From a checkpoint of a small transformer trained on Wikipedia.
Size: 8 layers, width 160, 2 heads of 32, MLP 640 GeGLU, vocabulary 18558, 5.76M parameters.
Each number is 500 + 25 x the weight over its row's rms, rounded and kept within 0 to 999. Layers, rows and columns count from 0. Numbers have three digits each. The size before them is the row's rms in percent of the matrix's.

# down: layer 2 MLP down (transposed), 640x160, rms 0.517, rows 474-573, columns 80-119
# gate: layer 2 MLP gate, 640x160, rms 0.268, rows 475-574, columns 80-119
# up: layer 2 MLP up, 640x160, rms 0.285, rows 475-574, columns 80-119
down474 102:515522531509488508513508503501515510443516474504514501498493466498498481521507553524546532522486491534506442499533479529
gate475 100:503479495470465500477490490500489497500523464514490516475500509509524521486501485493470517545500477528502489493494466547
up475 099:511544512516508538490490521503475429524482489499539533489474474486494480472501510495537479488515468533526488491510531458
down475 104:494501464487523479465500465484543490476488510510509503481493476532472519478483491523474481491540497502511518519517542539
gate476 109:469528516477518479503482513508498494484495524458492476522499495517533451450506524521481501500482519512473535488495505543
up476 106:532466525561463519502511532462486504535478502491511510526504505475499484500519529495463506523475516494453514496471529526
down476 105:524495497456496507439499505516510503521527487541477488519487447470474431475504505476485521483497500526519477509464478467
gate477 098:444497502480532501485476524473514520522484476535552526519448484551503533467543458469528474489525468468485532494457515531
up477 103:464483491480486513489499505481516490485499465516564534504488505488454513506518500523479495515519489472525509472466478501
down477 099:503502518525543509521458499495517515447505519495489501504515527486519513487494518484510484513509492541496503513539480497
gate478 115:480512516478541402501495519502504508483468495498545474468513487469456514478513465494548500505481473456421490513458490461
up478 093:499518469525484513491527515460505471500497519506501469461503485482528501500466476490513493489518546497523523527517468496
down478 099:501486541467517473519514478529484538474511493475460515500485499496529525496500510484484533533449451473479499479479521504
gate479 097:523531471475516478483537523532512475504489545507511536471553524488504501502559466503469488535496515517483522523478489534
up479 099:536506508490517481532511538480506453518532490445537519473517547512460507501483473535504494511532505530517526530512479531
down479 098:459476507507517530521507469536462532491490479513476473500492458511513481465492495484521512525513479513490466462523557512
gate480 104:521514501457511480487460506497456504482463509559515504517504495493453458479529457492437517501492472519467509449519477472
up480 099:494475555503543461500547495478517500488510478512484498499487510476519452463485502484478483519519510483495513503535476469
down480 104:476520468509461545548467474532462536491454523497530541482470532466493519497530488471535485520533500503546514500484538523
gate481 094:513457473471496487480475510540446533507477481499479495478488506454521514470535499493489502499488530528513472519478488520
up481 091:499487466488524481508508523537478501511500490500506490509453451485500539477511495517460478488470531515486459526460492485
down481 093:482518536513463511507499515480524485502498489478473520523499532507513511528471491491528515551492443453488513503506500473
gate482 100:463519515522481523495517509479491457523447445472503531529514496482515551509496521518499525490470490516487482485489532500
up482 108:525473474483495482501500485529429504522493520471517499496547517497479469498518464462528507510480493455500444553455502529
down482 105:492549549501568481514526527479479478517475481524487488483473507476506513533479518516519461504538514520490535499538463479
gate483 102:480508492527482471488550572511497488514492473514537477504493485499491506487490501526492505515498476451493471507504503532
up483 102:488503484555540488511529504494463475527496488501512552499513482493494495530534517517468540523472495470484474479468514542
down483 107:482558495486491500475492468514461513497495512502525494518506545479456490480527495451485527491504523521450456499497523489
gate484 095:475543500527499525506473489510509513517453497489490500528502496518475512448513465530493528470494507527510478532487526543
up484 088:520455515512517546524468533499468525523457541523536503490504563489567568527525523491527503479468512515484443497495517478
down484 095:495542515512448512502487480528527495469481488521494517535490449497457502471491476538489474498522478508461527489490484536
gate485 092:468490465500504533512485500485492498515507454503488478467530479492497508502466473522490515521496485529467541497480515496
up485 090:424530480501507503517487536457485495543502506481494471492499518486568501497485489503530492488546511483502457500536519468
down485 092:528494537496465518493508477506519495455543490514476525535467504482472498488514521515481543518482499487523498492491495500
gate486 097:478486497517495505498431505491462520511485473473493526504535465490513528493515515484497472447466503500501476527493510552
up486 102:489484490497469494470494490496506507468473466519511480501513453483466531484495462508506428485466534500501474469470526477
down486 100:459502497435516510495503470517478487506507471520497502519573489524524496481532509510490519492508485503536511508528457493
gate487 105:517518502451486505495449514484463527511495485441520481547474521490512474448490483514511512518516453493514494468479477487
up487 103:493555507482501529553479522502553491501509530479537491519502511496489511483488522533550496465540505552479459518516484499
down487 098:498483506474491511512528498489519512482528495479524575468468538481497469499502479501444501511476539523488508476527521504
gate488 097:474509521515499501453505516519474506506481507510518528490504565445483463490494523505523491518504536526508503540490481514
up488 097:495517523475518459509493501548490500484492575495516483533478515520497503500497500495482509524526509497487501505473545513
down488 100:481470448530459539518519509439497494520496447504461509477540482501486489502496474514472522469524487542518505488497463503
gate489 101:498508473513503512485480472438481492434478495481515484463521476503540458523508501529479494534479501531507465486500489554
up489 101:485491524546496534515498508494509489469534479496522468514502449514492473510458540508507459512531526506577467471435502521
down489 104:490487518454499488479487453472563540556513512442521544499490515494466512458539459518553474495503501495467521501518512503
gate490 099:496487510505516445478506487506502530513515515508460492517490480558512495482535501497441533485487493493528471512496505545
up490 100:491475533495520472535489477475502520508489500479475447476458490459501491469532531444483497510473540540539418500540505495
down490 105:511534488457418488514435556489474517452519540488536501499486503523479515483482519547500510516503467532471514478484503507
gate491 098:509502505470481516510510491511487541525515451490488511494498496503505499506474505442482458518477528509513462535473536487
up491 097:490490480473456548513489473478516510514495495554511484535485533490512462491488498478508479529505513477528460451496517491
down491 094:526493513538529509526501503504524499460493530466524495480518486511514534497513501512494549520484513517505519559537502546
gate492 095:495473441507506513498456511555499528541481508507476508514545505539461506504531523479518470514482503500539484489500509488
up492 097:495516544509513522466501504521479489522527498471475523540487511481510447462502481536530531513490458470559520496518504502
down492 093:497483500497487489528474483494547499459484528523488453454480481517478519531529494476504442501518506514487471531522483516
gate493 105:458552503511508526511477487497484528515520507539490481513470483520475501468516518504508499477504498513520482515564521533
up493 098:538506449502537501542479540512448501480499522491484476525519495495494541511520511511449496506488485492481513479505464552
down493 107:461523486491485506494518484501515501505474520523505505530511486532476507482520513496530531501537479461491454500538521491
gate494 109:500493487515497415502480509519534472506528542483457524497481472507516504532512496499495484495517475470570508520533472513
up494 100:517505513509491482525508532518548498480488510429452517474514470573490497526506510505493538472469466498495508520536520522
down494 103:523521505505491536489487495482474513506521501548538479545543527475489493511526458485492495534484498520479534515474402457
gate495 100:486475542529490508472505528526499460474520464525507513447498487425465479480500509508485446519503525474507457485478532521
up495 105:458524549488455532435517477544511473510519482523491522482535493471569514516473460454460484511508500507531502525458507463
down495 107:512491462492529499506491505496496490477505479523483465518444514475489505515521513500457465459497484462474509462519486478
gate496 105:497489500455483539484477493495480520514516515490497485504482433507511531500486514488529521518503485516499531458501512480
up496 096:523478488513511497477495518529532513499526525447500515514492523487477541508504451504493504509537502452551492500556450537
down496 097:514531454506492460487456491487500502484472445558482504521531488513493502499548505456493506510498480542443486520480502483
gate497 106:524466479494477547509522516489496521509492493486429461512516450509530540512496513528531465518512494544528491499497472498
up497 107:504522516491565506496511524454464512491555518515458499501497488477515506533506552487554491519519506486469474490470481564
down497 113:543491478530477478544476504521463469518491504479503466459550491528520497472515471567490530515540500485516502500519480486
gate498 091:480492483489494504494470541506508501511461472514491487494455526480464497479463534509485527505537526501463513430488533488
up498 083:509528480469481506469522474506476504480475513494491516497498479509490503495491522543476526498479493499496536477422509494
down498 092:491496548512501497512517509492473504518554525465507483496509526507459498473519489452513475499509491485510490497531485500
gate499 102:499468543484528486496481477456519505473465478489470503555496492504527492466496508524503474521548508508486531481531496502
up499 092:514496440504497504475474542528517463487467498505509540510576531456474494486489510529498525524517477489499490488501488515
down499 099:488508574502512458478478471450494493453471467481489488505474453478507467493521467518460498507512484499505527473470494487
gate500 105:494450457521519477494486496505504488512536456484448492511506481500521491509437501493506486494442511499463472522507492562
up500 111:482520470509515485522549530506477519528471530527493496484469495509529507496489494474502500422481524524512526526510490508
down500 104:468495548469509544512508482499547487496501472457469531493506491464519490540487462512516528526503577477509491511500537507
gate501 098:495514540492519499513491498499493519537487473490454486517510504491483492495448455482500548536533503456522481480485534526
up501 100:537490507455518514533509495484484474477520495482504466531498523452507484480462484502490563501477457518517501481529542511
down501 095:510503528512492479440497538536488535512467511502498536487489508519502527531551509489483468503472529544467488479474483499
gate502 097:479553435455487516483493478490514506538477503522480494548488466515445455534476493523514505489509507510524516528530499484
up502 103:490474538447496500515505515524499511521466524465554492447481485496465495489518518477515477508523519469538475531536541489
down502 107:505524461555498538494486480490454491498517471508508475523485493521534473531505496482517503537451512521504531489449459467
gate503 105:494459503446501502532536473472496495548507455532499500520528476472536526460508468493486502461537533510473500515488536521
up503 102:451546515493482514469531524468517554504514489525500520508495536520519504540483474497542527491532504512463525489543469517
down503 103:500427520502506521522512522489528533544505500488521483505481476477479502457520528520457500522522497507515456487497521511
gate504 092:529529471498495537526461511484475466492501530536490518486482492527535517488485530468490472469537468507489508461515499498
up504 097:483495531499520483482509472526517518563517510506520489471479477496515503526471467509514490500534464498509491492479491463
down504 092:502490445510467494514488542474492513450493480516469482518557500526538487469514520509496511464516518507521485520537500523
gate505 102:521503500456428491501504523472505497479487520495485502463491509495503496536481509499464494487484469530501478506495468532
up505 104:465478486476540517496491510496463523490506477504450474505515501513482515480521486504464543472520503485558511494492520564
down505 102:522502543531471543479526491546487494487492497485523499524491531477506536507463496433514527490488506488469542478531513498
gate506 098:522515519468471499486473534504488499456484483499496471575497549500499508456504503558431487494488502513530450485479479498
up506 097:510489510530541508490473514509514505501445502509495476513505506469489522520469470493532500480503438469544466480470488452
down506 101:478512514531512548504509447533520484519529496477497499480510506473530508459492501478511538501544531499454507471492531510
gate507 104:496519528470517515448493514496486528484537508550512442487495492507507519479532462506452523518523497523513521529517529501
up507 104:530510461486517499511476503509499533507581483525496524481526516486517513520476521502490504450506463487499488482475476531
down507 103:461470553509509476479514513524498519510484521475532507481514463494489487468497472510469493523494531522488522467553509519
gate508 103:452474504537494538517513488489539518503493496473428503522494464498491507498496474496507503441489477510511460534502503562
up508 118:489433504518471517513519533485515441503505494504476506530490515538491508474499514484517488479477514549480515535472490508
down508 112:490513497484485505518529500498503488512484483463527498464520492522536502484506530487488499557484492473501506507511508523
gate509 092:510502447512484467522490496511503506528524476504537552500489527521506500512462501522504472510505469458527496494492479534
up509 098:496538533521545494508514486483492504464513535491498438506492483482510463442509473456499524504515551517489455513499527469
down509 111:484494521515504476512560505503531528544491487473511511434526500476507529498516524534507511513578536525481470495523503523
gate510 087:486497496490529485488509494538472507515510472516476487506504521481518497461483493522487458474497462464515505531454510472
up510 092:489468511475488549501554554484501544464512495514492502527479524478482510492525515474502520510494457502497499516522546522
down510 096:525533482470538453531468456495527462516503546501485515495513473555520517522493514463526482511487535486531510506493425495
gate511 118:498479537474455532492485484502479528515515460507530508520495474502530509486470503504497492501545500522484470463482515512
up511 114:522477494534534465485490494512480523525479512449514499447464548515492523535525554498439479459502478528528533474521518463
down511 111:449527522451502488512502499525541508481501498482476529494480467482483536489516502496487489529498480490512491518488476505
gate512 102:561509503512455533481518482529499472472463539511542509511516537455520473497531530483452496511513515456451491500487512516
up512 107:506477515530495469495472499484504532507479475417463526509507511532515512497453454487537525523488494501523489471537501500
down512 110:543452546509508502554562501543535499520511511509498475533508490505492523503508529470489530506530469512494491508498504518
gate513 094:455506503518515534541513499490492491537484524487546504463481527535513527492485518490480472478515459467455497498467486480
up513 091:508494490479514486499505513501475541485520547469480488495480483503504496446502497509518490496543479504499483482493462479
down513 091:463542512517472485531488494512542476514486467503525487477519540501500537555504496525503494511468496480514523536476561493
gate514 096:481503501456465526512486482487473507523465494470536480481511506485519515543530475480494546475476479528507472480526455519
up514 099:533488509514471506484479470505468502478476473522495555540529522470509485517492486472480554454536497492466484485512512508
down514 090:516521475492532500493507495470516501493506479483506465431454502521510502516486531514520498502436493451535525489486459527
gate515 098:495478468519517489513528481512476480507462473522485520489479498459480532534486507505468496507507497495503515505454523540
up515 096:489484539497502512446505547527522512488535516473492446516519520496514460495518485503514510517504500496441522465502510479
down515 101:542490455474528491551501499499477510478489537510505500486490519481459506515484483484523539465538502498528453551483485507
gate516 106:506483496513507465480517516493496472480505487501490492578507448473525530504503523476515484526494506508517481494519506444
up516 110:504477486497510542482490516499481461495536454521485479452471515518484515489496494476497511489496521524501455498496539507
down516 109:494525486516467497474508484481512497469432545495551512504512526455476499497532531453515504498530493535506551496500460464
gate517 102:505474453468501485515532484507490513477505500483514525501540508511558485556512508522483505501477529492498491480509509514
up517 102:476503470479524490537508503531500504523511506517467503496533496516483491539518504479499478511536542531495457493472498480
down517 098:503528503498508544480463495535523492464440469478529519527504480467481493500530485508497495476479491493503536514495501490
gate518 101:509539459467501532545429522570519517510489530535499459526528504507498516531519466474508494507465504470507478499498509513
up518 097:527521499499505519514492525532504482513471515520504445502478518485488523534526480509509482498469484476479528528513490509
down518 095:496479524503486440482510481463494534485518492482518556489525505509533489487491550514474545499532515523516511510463509506
gate519 099:472469538451538444530520500547490478516493448464488475479513514459469434515510502471533504494495463523525508512469458506
up519 108:513495568446502517527484473505506491521489485512459518526501494464490489504534498488555498512541498492538497495486539503
down519 101:506477482543469504465527507480509489530504536496526532450457526561559511486509510537486497543499502526477475471534543532
gate520 099:491488490507500512518517527530505538483506524524446486481525461488489503525527526482452439508460517470529482516470519525
up520 106:492490471529465506485472497506506520444475493488463476513543508504470500493547497443501484452489507459506536520451534519
down520 102:494510558462495458500473486452542508524523493497528531489491517482477521534491511538525512520506528521519501503547466510
gate521 101:451503543509482506495517520477506474518522540486555499498467475472526537485506520461485519513470499562506473487542528472
up521 094:462547481486497544480511510485455494514547550504518519515481493497477470525488493488488513503521505578512464479551517460
down521 093:552506504520501492493480483519546529449477516516456489475515521522516474508544487506531527490518522437492503521460460542
gate522 099:493551522498496475487490503566506467493495478511462518533517500474520487494525494496510507524495480481505446522488514525
up522 103:521510486502534510510501495509503526530514473481480482552482502501466470523512569509473572510541536513499527457518494521
down522 098:474509473510516508506464523548512488479470520547493471497484540494516516474462482511501485506468530492495541483486503544
gate523 105:454509530483511484514512480480483524508481479489472487491512504556542496497459510495541476467501484509524448556510512557
up523 110:573473463516497528524457518531515503460517518544515535528466506470479502486517465560493520507471494476463496463503474453
down523 111:471506510520457536492522483459524505486447505488519507524516490529527542503501498471532496497539443492492479446517519510
gate524 094:471494496491492543510490483505492469480490496481533506471499498531500518532498472470501533509501507522472488482541511533
up524 097:471462478518506537535467485453505497487523468481497476551484537512506501563501486501508483498522452530510467523494527525
down524 091:498552503491471491474544487546495521513441528501505533473500512476529482442495492479423471487494526471461553510506500504
gate525 103:515508508502473467478507500521500510462487457510524523465470504538546507508544504495492542487524525517545517431500495495
up525 086:460502467503480449454506532559481497498488504496502515482485483517500513534471491514477509493503479535540522453474483494
down525 096:529503546472520523527503483461517501500495500454494526477484501452505487501525515528531531518463536443478468500519510527
gate526 098:529558534449509479502507539508554531475518497501494494468469468458461575440495505513551500501532512494494540483469487493
up526 100:509501466508493493505447499505522503474472475436485514534533477517509471500527485491520489452527499505488513536518542477
down526 095:480502514481522531478517523476528528469509509511486491494447512459494530508467522479506500520483480493517491485473472477
gate527 095:517537492512479488482511508496477514481511479491517552461438552486499525509495541495503510502521516531518506493496521513
up527 095:483454485513522501467539508499513481536490527534492499518507506518521501495512500494526480466519450521466494518473453529
down527 095:489509498477502527498471497564495524483497472459511495475467476493470494532547512516500472501497525505512498444530529444
gate528 106:516527471489479523511508487518543515491505483520490486485453526475512496497521465539520502511511484544578461482486497494
up528 108:468506485492496506489455502520499500493519532484488504480458511524480504508468471487505471524465509563499507509493504515
down528 113:527513533485489525506518468489536550507509487468528524504520443517498502446544501505505542496466502465492490458506524503
gate529 090:513523555502499494505517515503496531497481505468537501508497514542497532529486526545490477445557485502507491457503503470
up529 094:496444490525547499523490555531529515520523507535487477540447489476480479521504472507510501542479519451517490531503511499
down529 094:467514472513452525523515462473463509462488488495484500506522507545494510480465467499471519477482484553535512515497547492
gate530 105:504508456498503520497502497527505495512499487514520502502488496462517491520537513518460487516479526486501477434496525536
up530 101:500472463451514467480500520507485487528483501503474465487418501473505508509577459483496463486494500557491497498521466481
down530 104:507519518508469519498505476518482467470542479467461533536525524528450532525425459494487481552480511492510542516446506485
gate531 113:511495507474519459517490470506478485485550487503529499494482502570465516469532457500527525494508499469466481450507526477
up531 113:527506523505497467555487517505487495497519495522550477488445518508507476485460479543512512486501500465502490503476457500
down531 115:442522452478499469494461505468491490439492524491494497520521448499455522500525525458496505529517484503503459536502502497
gate532 103:508464441499467524438498498482526493454538516511534476505512506458442461507454481529484509487526490541500494515524470531
up532 099:472522463521486470448534514485527459533471499491500521478461466491524516527490509540451500517532509475480526500506570495
down532 093:513493482505483477520478550477482534454530500520519514522515509500451509483487461485527529485524477564513501489505433521
gate533 097:500494515466515484465505530537488510535542489494474515470531480501539513569575483523496511542484504491493478493498512518
up533 095:521488483507534476490522496533484495505503535512520536466499503479503522507539506498470529512467532522458489523487461562
down533 100:484507488512524533490516531524510470514466483485464522513478497518459485485497416475494514504465495490504521495525520507
gate534 108:518481459532494551485524479508511496549493501503524525511510489510476454500466503495525505462496494461522458508464545451
up534 106:463489490479438543479545511505487514524528489459508508459506495544463499523475499537503523498480476501474486473491508490
down534 101:523542467511525419572466565502463470436485493483513512497465506465499493503518489519517486534485516536484520539517471566
gate535 097:485484488516461468499526483514496453529505516489489533480504496496498480507473489480488468514473527513494485563476498506
up535 093:482502471509524548505471508550492541492473509535493508528516472491479505440535525559528542476537458501526536481536470496
down535 101:480503546497455502488535496476506491486489510465515516466500479476505503519441515464482442521482549501466473497476492535
gate536 107:471531505475516460486531482518487473518492506514520514522495435466509476503514477475495498563497489492460480494496450523
up536 106:520525488511531492505486509477493500542524537521465477495469485519497584481521489476519513497517512520508508478507482537
down536 107:493518495541477532452487487544484488505511502500500511502511518509477512486504506518519524501499484481490519529567517502
gate537 097:533502476508489494514513492484486487512461516504490548465522535490485553495502482509499507481472551439552476527470506467
up537 091:486529484506493494518523510472496501492472519542493516491501522497499526482494473509474518484468550438518513543501510467
down537 098:442484484463518512473485508508494492478470455470467465543492503513518439497484503501484483515509495547489510521504491545
gate538 106:477506476457517504502505523538503479470507478499510506460483492487470515465525471495498515522500505441508498495497523472
up538 100:500476465535490507524503485495508482500489488472476537515493423541501481506490529541501471463444493517485514519534493499
down538 097:483546507522514518527503513501501522485505501500524486481496541474488509488517510468497503513477557472488501468513500495
gate539 104:476501498492515452536487498483540524505498512528472528465455496494480483477539512467509486447486513465455468542482514469
up539 097:486497503531488505484488503517498496493501516502486509484492507515477476502461433489493467521491510513490499509495539529
down539 095:526518505529509514527522499492505485527488501444466469501512478467563483519517558519493492470519566539508541476522531506
gate540 104:504473490504496537495522484481467502449517508496521484468524508478533516533476539488471459447519494543507464498500491523
up540 096:509504498482500482513507524532513505559502468535490521528490503543501500506515497516527444543499500481494504535469485495
down540 103:482491527515489474513508488471457526463538523498520480520528490528514515503513497492514512464496503524510430486524517533
gate541 097:514491471473464474514510495499518514465516527465509514505539526482506524547495536462490473526507486479437484465471504506
up541 103:559494486505488479446497510540490493491496492553493480524503545501523473455521486455536509507512514505455490518482485496
down541 098:473475549498532526504489451479509484489499545416514508476496463538520537500509486479482519516481477487515478488518500527
gate542 098:498489519484503492496515497516495480482470469469480520495512494493515440481540504520507493493458464503532490491522509482
up542 094:533573482528440532547452489457512486505482522469509472494487509502488538500467500532526522515482537481492492512513514489
down542 098:473495535506541494485518526518494533511512527485476521523551508510501529508520473475445493468522489475521511489485474495
gate543 101:514476485494467520527479556514514475529519509510464469500517501520505477459506503539499497467496496467486458514470491486
up543 101:478534522483498514506497502505480496533479531559533516485488534560465498497485481549488501479483516506496512535465498501
down543 104:511476499474510494512495485498535492461523506505489507528513503440550535498523492461505461489510520508531504464509520512
gate544 097:486539497473488520485491483507542492489531514519527521500514520481470533483503511504510510515453499517530475510527520485
up544 092:487537489501512534449502450496509548529469467509511487515486531507456499446496513520488545509469493489505492459493555484
down544 095:523458494501508456546509544514468519487503513490485486499498486479503492537472488498487418475483490463560499515495492508
gate545 106:490504507499503510466494418515528488516430464519469487500518494517517466517508491498549517485498506485566543497488513546
up545 110:487513502515528500508517434506480490480498438466463501550506523532552513548503478507476498478511507494526482537528503533
down545 107:495488501518482560538481500494460484470502517521509562478459528478436490465497495491513491519510523527461515510479487474
gate546 108:504446501499494486509480514523521499486466519532486519520511538440487503501534510531464491510511487474488488477474489529
up546 108:494498482444493521479492487543497555515523515526546497506506485525483499501537554499528518465491466548494503503487470523
down546 108:493470455526504492506509518471473500537505495511486521490482484454535485500514488480471451500453517469499502516519536508
gate547 104:521488492518482500479492516531499485486502514488544520472479510501519496514495488501515505542518537505506489459505514496
up547 107:503475533494520496516464516540487487518523504521532491425474468512497494509487516455482509548470508495515499510502504477
down547 116:470457492480476525509531517504514494473447466459475505525523508501482485501480503495511480538516493507502525493504517516
gate548 094:474485534510451485498534511477482520473470510475521492511494512529492523511451484479490485506546501499549528494514483537
up548 094:530499510518486482464528513496477490491532510527493535505492490500494538470505503483533471498518466457488525474496470493
down548 090:481494504521498496504506471522532475510478505499478525488512513517477509524501493483451508507519532550445507502470553493
gate549 105:510490525509478560500475500475510506553461518518510539492524519488528526461526505499533503511476483515481461487447521451
up549 099:489460543506486456474513463518513545552460450524545544523495495500529500483536542464551505491507451492474482532477529446
down549 090:477520497510508522542498524496502493457537476474536425477497517464512512500476488512485534471490530469505534490538467534
gate550 095:524473490490516490460491462496493500546471525483501541470531498471488476523510523523520523514477500514498484524434505515
up550 092:459465522488476508476468485497508498524467508513504512504497471449491510496485556492513558505500469531458497471525511514
down550 094:520488468533514520549530500495525493481499509501513528511485519528551497476516449495482460484491510470517524488495506505
gate551 103:486450517495530476488475507518501477538513530479472476502500499500520479447511517467510458487517485528492507523526498523
up551 105:513511465515469485493506526498508498502481485495496519489516477515481512539492457477464478480515523453547496503491460536
down551 096:492530508521512473491495530523500496494498508516471471513503482540499491445491540485504544462488452497461548481517496477
gate552 096:537522497491492501503501499482510525501497491510535533480515512460504544478486489517499484582485492490525456491463501495
up552 095:500478502489518453497529507494497498551510519487547528548518494469498533444464479500482495486465527547520478516547495511
down552 095:510534487495507533503463516530479502484530487512456469499489512521494496553469481495502520513515512441493537505478492494
gate553 102:553505489506470469486557537517485477462505484488548510534519533471480480481448519539489501532487529518538499440461466480
up553 102:495496477486496496496522534529497467510489475511508515522496497455488498496445502488506525524489491505533467500473479482
down553 096:516496508473490498482462487441502506526495540468484461469474517546518504490529512510514475482466489488436529501528508505
gate554 119:493527499499525504494522472501449564502576510502498517501480433520498508493497515495495503512473480497470466505503499537
up554 124:501499519486459522516420493479518542475496498544509508484536510484488561519487489479459484501546516509491472474515517505
down554 108:515470510519502505501488551513545494520489500493537471510502527504482519512489496480521476474510499498447510471508495490
gate555 103:512515496492478516549448483531527483507526533522529462470474492543517505501495499481501508463496504531488461435535523507
up555 107:544513487495530487497505460518497509493496466511496517473519505502501521498508530514512462492479483454485505509570554495
down555 105:493497533508509485474535507487484526505449462462482516467525503525506512529501519502478433487499500536501469505477517464
gate556 112:498532479473475472496549514458524495484513476472547499496486488505534511523468520483468522501540512479485485476520477512
up556 116:480534503542542479507485506518501503482491530516447511457500488517449477506543480512502490540511501506517504484524439505
down556 113:518480500556477526483495503509470470490472513522542483511508509490496531492539513473527511464558513540467515476527522529
gate557 107:492502467484529546518456526529486488436505502519519482495449523522477509471492506483458490491494523482484471462523483520
up557 107:485499502535480513511505532527465482467504502513462466502491525481494532510498493527478481494485507508435485483495479519
down557 109:557495551461455507541521512477492474520506515461507539512542508456462491525493466492492494493541501500476485518473503494
gate558 099:496466521419494509499524511496529480512562484515529489503460460518516503499469516512474522523483492500523483492523542513
up558 097:522503474543539434519473517433501511469503513442488498460494489504497491547524454492441470503533480524508488506523550466
down558 098:510477499446488533548486494507529495500546469538508525526537508544490537488507517470500545489466486493461523520530491555
gate559 103:485496536488473490508525487529509505513504509452483488494497502482536516535522497525527503507474553560510521476527465534
up559 100:479506441510472557493528487465497472509442475544501507489449534488467498525471475519469521509456535490525489553535508522
down559 099:555466523464509476503458492508519519507539536505469492498535431512553506491495507522493509539483477483474497492464482521
gate560 099:507491466484496504484484537513492543479502496513522482543461468522487507480520482489466445529509520452535484501468517458
up560 094:514546506528498499495523496514549473487533505501448495494449461524541493489466503501527538529453485522537524502500513545
down560 102:526447491489524506475485522502491552483473484500527487527528515489469494492515537512484468516512519456500419491503479448
gate561 111:488492549461495491544504484546499522474491483491463492509541508490494450495506503517506476483504485501498485506496468504
up561 130:483582525487518479471509530513493503506482511499514510445482528497543530510485530500526510522483492506508484500515511524
down561 118:495506553476504475474493481510546521490523474492474443496499432498519494495562532501517507482475487494480496484481461488
gate562 108:524494468504505516480546478478470491452502462507541505542473474474473534471499575535461504546461505533482530498550501511
up562 104:523472504508475481530478524494493540451499502507456517481509495481489530498505502548462499539526518489520485515505489522
down562 097:471531513484490488479491489476502475538492501481468468543493471534542456501463492488475477457515490517488482471465470489
gate563 102:524540494515500467480476501472481531481539509489514499485484521480456512470453494449490479534502487524524527503501514484
up563 097:539502519494468498492505539489496488510595499537493486494522515537527485501572520476517554506501513530482512528485464520
down563 105:511512484496522512456513518486495550485491506499473483499495523447493511494435488475504430510505501473536526524534522470
gate564 104:469518524478495524505481489505522484504486436493519489515534496481476511515484488465515502528511516509489548473504525463
up564 097:499495516506504459503496502475481528480528536503477527491490474501488490480489470519541515508483493505544478538493482518
down564 099:483530507491495530514471491515484494529503488534499471534489477491502524488535500477517523508507494480490544470525501497
gate565 104:524484488514526546470487495505472523477476485550516497531486491499503499462498522520516493487451499462515429474495479480
up565 099:496501513501469499503521459512506522537549531457490496543480488522506473523503442458510520462517514458480497519466517517
down565 104:522491516531493538475491498525470495500460503516503487478529499479496508495501543534527495485501500493534449488540468484
gate566 096:477532502512473506499493498498513517522414532526485530498504472505493531504517515522520540488524568520493494444541519468
up566 099:518493499479525482490494500485507489463474473510543500526515517517510485472507502490489507498502481530476470484474529457
down566 094:488505481515492530500546459478501519546448525482497552495508485492494533494521499487501488450520532490469493476538500519
gate567 094:473530495495504528513507507525486505530509473497449485487501513437505518505532529495475475523465459495481494511473518567
up567 090:461457518462468492482522496543527439512500476532502482491561486478536511515491541492481495505515483481498496479532541511
down567 096:493497519514502555505495508496483502527522520481515502537501502486502493516509488494490469540500523524519497520486444494
gate568 097:472515495519498541513477504514497496476485496500537492487527493529485463483478516506509509491472519520510505492566444525
up568 102:504490483489481452490492489483501501539478484506471474493507489511543510486533501527469474442502461485485477482545511474
down568 100:484480507531438561514490530516501487488531509504519544507524513509481479537488501485532520524490524513521511539504479513
gate569 098:505487510504500475501519516474462478514541516508475499479493490459497464499533534484519479503421500523533533531514477508
up569 097:493509510500506503493481475498545531556479520550520458499504492498531515483436494521473515499518518514490479454517501481
down569 098:500449509532492470466512511512456499513493507472535481496505502488536505479511520464502515536491505501494517448485499520
gate570 097:467498549468453502498482511488492476499538481485540547543518544501501475541491502563517485535524496493512501477499547497
up570 091:517522463507483518502522501473504487449456517557448471496455504534501516478510490497500499468528495508492466513501490487
down570 097:444466551486504495459492509525499488529511488475513520514517522472515483516509525510507521483509487497500561454469541485
gate571 094:499523476496485510499493504518492553525437509472507487471502502542531502490510516532526510499529467479474475536499491520
up571 086:483497494519487509493471534512497521529409480478545462493440509497514518515513484504539500505481470522492483517492514495
down571 094:505505519495523496496515476498506441463560483501488526486521522493458507488481492482484500477491496473548512481456512474
gate572 106:514510559543477521523460537525493501469500540502497555550502516490478492499472466463514507503525510519529487483513519540
up572 090:535525481512531520484505533507476560495472536508509513538482538519491487468461476465494502504503483475505494494497526477
down572 096:456501478517504486492505478458516475507513470507518459463526469499511474512535552546498475490478504508491505526518466469
gate573 100:505491528516508498483536500526504561470502474503497565490506513503491457517503473494520516504529520518512508486515474477
up573 105:472506499533537471551457514543509456496461505522512492493492499452511510485542522483488480536502454475495478531510512509
down573 113:461518487512506511486533512442494518468476495530491546455481499484486492542437502484497482478467532536499498489501478504
gate574 103:520476490522481541446454540470512561480532518483504493485503495503488507483494488514533471465537518493512473456512529441
up574 098:459497484538484509507550523459495476541512501479516503470481474501453506505470544511472506512552502510505545508504495514